From a checkpoint of a small transformer trained on Wikipedia: 14 layers, a variant of Adam for these matrices.
Each number is 500 + 25 x the weight over its row's rms, rounded and kept within 0 to 999. Layers, rows and columns count from 0. Numbers have three digits each. The size before them is the row's rms in percent of the matrix's.

# layer 11 MLP up, 832x320, rms 0.048, rows 775-780, columns 160-319
107:504535520466513518507502515510563556510466521521498499467483459520516470518481515515516520478504480476489513518488502471527503521520504501511523492559506512531518494508512492490471479471505496482455539493463511501474474487468476493474501514550556508516526471488487476472498505478496502487531508515479514507488512481496505504504471498458442501506505526482490472505508472540495507503512502530532524494526519475522490452499515495442509482513476515507499543525508518522463537491465521
108:503517504522476500471480473507513465525491513492519507538507562508502519499463560540484519485503441477463451494531482485497531501458526484507528534504503511521520476432521481506498527501509521510486522481533497533462487520477505534517491511496482551524502504467509495494521420497533482522525525514514510493510515476465500472516521468554473493529472486515528544530480509524501474525517525548514472487508506519465479483476495514485453520457523504527520493477523534524463466464468515
090:449474529530506511484542515503464522517471468493513470491490478490516515532509461500453479508499489508524515483501496520505476510489465508482537497521490537510500521452478523490528485544521500449511490466475510487515513504489518512497506473500522529475461480595501489525527485486505506510465512533494494422480514531488483508493530507492487506487469517507497484475448512489564516467518512444515498467484456514456510517474481468477494510499526512497509486527487477496473477524464503
108:479485493497539509523442441514504567483493541495523532542526523515529485515472506535487479538501465477517509494485494511463477512483458501467468530493481508516513504528527483483524491548491506507526527435506499498485472513512483490520496484538492494493521491474541501532512541490509483522470500535512480517492501498545499516480473484472547511530497506484450529512492528520524488490524509497507496482468515536513477495452474478561511481482511519489530538510478500494487462482513520
095:507481471480499477526457454488520483536489480482480490475535487533504460499496479466494489536542544505487509532477519501503446443475513510498515525545552460481462534509497498535539527492491495513510519479458463490486482504513494441517567497501502513516493516510506523483532516506476492501497463486513475486491523538470481485526507488497480491540524531495511504475460476485476485526482457546524527496461526549553515527492485538512527513454533486509516498453482494496489483512498473
105:525460479505505520500467550489502455463541533506534510478583544518512492482519501540474493465541471495481524523517490515489527524522461528456487512496491492508473498542493472499536496510528460472489447489575505539423477529519513495521517487502500513513519517539517521490504505498496517481509533476479494480470493503514520486457499487499463534466483529497509517511466516477509449494484508510543490496511491467531532493467453478489501513515478503515483496555486506514483543475510449
# layer 11 MLP down (transposed), 832x320, rms 0.0401, rows 775-780, columns 160-319
107:504511468523510506492515468477529515515493539446529508500518539483489506491517483492493539475476490508490552524514442497489503520470489434514510537459477521458472442506511495465509518468498533525519527474454513488462488509536514486508546478500516500478522506494486490518492536528479465471505470461449498491498536498484481489526510520509468486443556468530515446521537521494483493476520427512490478486480527473456537506525494524529491541463500496519491480470481537500551471495495477
106:465471503498503485499511495493466511541494483492498465546527518507542507515511525494503516504518486494483483477476457504464501499496455452522536503533446506446498525511479519532526451465491518551474481451506463534532510488472497538451528516462511497452486514441481506493498487491500454501506488461474498511499470502495493500480465487511533517484473460460422522508468485494497520511507494514538500493525475485505447550489475507482499512527514505510565461542481497542508517499493499
088:554536487499519492535469539508502478483503509493497482514498540538491467518500509526493496495474520513514524575502522482531528522494499507492528515485532485494447478512501473483465498503471482463484541511475492498464488472519543496459468539506447497525522482467516510542459517460530469494525504509503473509511500507496492499471494440506448512532513469540522534447491488492527480486503477505497514517493490479532500505483480506456557558521487475481434471495472496500536507440449532
107:510595474479493507503537506531500511542505520470508510468565499506482497504453493487480516475527516523482455519466451489505474467521476492500518507454501509494512504505497536530489515505501472520458499507496516479533531470557531533512516496552479536501511505515491537478500514488474522545503513492496475525496458481471446520433483513521481499476511501523508483529507523555509492520539494526491521500506509527484501530543482476508489500503501482437458529502498494480492505506520458
097:468464538475507508493504515481516512513479499460510509509488566479471503528524505465480515511490498522454499482445495541511507517479469493507482517498470521514516519465495507484459523537462511445519489523486486533518535475491519510549518504516480502482538478507528442507520468511454533523507485512524514490488482498482531462478483518461466493495515522512502505514503497485506508480502458542531490505486475520510508480516472485481478515496519509490524496496519499515522520525531527
103:463504527524523474496478497472476449454519513468545532464440504496492503473485539516498507497504484482514522537549459455484539483523492471485521498545506516503494509520499490494534502523491497475490520494495483520503504490490492495464465480503530486524523532491531512491525541491477477529480488501524531515467492450466489518488514461489455515490469474495534465566499525509491481498432537509496506504468479566466491499494520489526529480499466479524471516530512508495482544465536493
# layer 11 MLP gate, 832x320, rms 0.0468, rows 776-780, columns 160-319
105:509500482490501470460521523521495533494495505464480535507488565497456514484503529490508524515516549502530518518455514497513520544511508551461534523444486472540506463499481528486503511497473516504517496515500476490536463501511495445462497517497515467508478507468464497518507490501536540470500451465455537490486498547558466505527508513532516482499538517480503462533516510484486506532459496509515499486504509477523503533497494467468519505493526524495493548496501493455516522426501516
096:483531455491488558486471455484495498488474477507557502519471543447511527494480483500524498495526506545497469532471460507528491463506487479503525465538521465493475527511552509501488514515515525476459463525479490511536518529517455512503517531497489516544504506460470518447536528511502467514457508536504519498510521496503485518539512488521484475527519472503508487482518491553458544541501508498477486489504495534459489515557496520539501488510503513514507514531539549498521496502506489
110:523472527520521479484499481514502504487506500497551530505489510507465505501489549475498507513479521511502526472461538490459524459459509547533547498530544479503478458503463496520506535470494510517525505483476481507483469517476506481462539504491491472515495508523512483560569455504540528450486500495497479556494428517456462475465527476525521495525502514506516534471524509542510466502516512488534484494509539518472502471512480518473496470508499462556523530522527489518476498476454534
099:455518518518492465507455501494499491496469465519557481470506487493493534511504511486527474503504528485482499495459496531477526503533467519497498493474495474504470501568511485507469498522517521491538490540465488460513507471489472516461489496519517443501483506497498488516566535574513481472532484479519509503477480480505469541485497540492513515493521520497477513510514498546507535553440519514464493472483519473491495498500517494505492469486464467496518526495498485502557484492529482
102:455490498489525533513509512479493488526511500461502464491510530459477473546501545487517538529507548520513501470477499471457490510507536510477523439530528478506545492548487546509527516510500561530469489489503549519506516475521497499465471544490516492521535504425484504510488516488476550480509469554532494496491531469535495510493517497509498506507504480530473476498506470509493519477454447482491530459482531490469451535532511516447470496512530513509467457514462473503521471496471499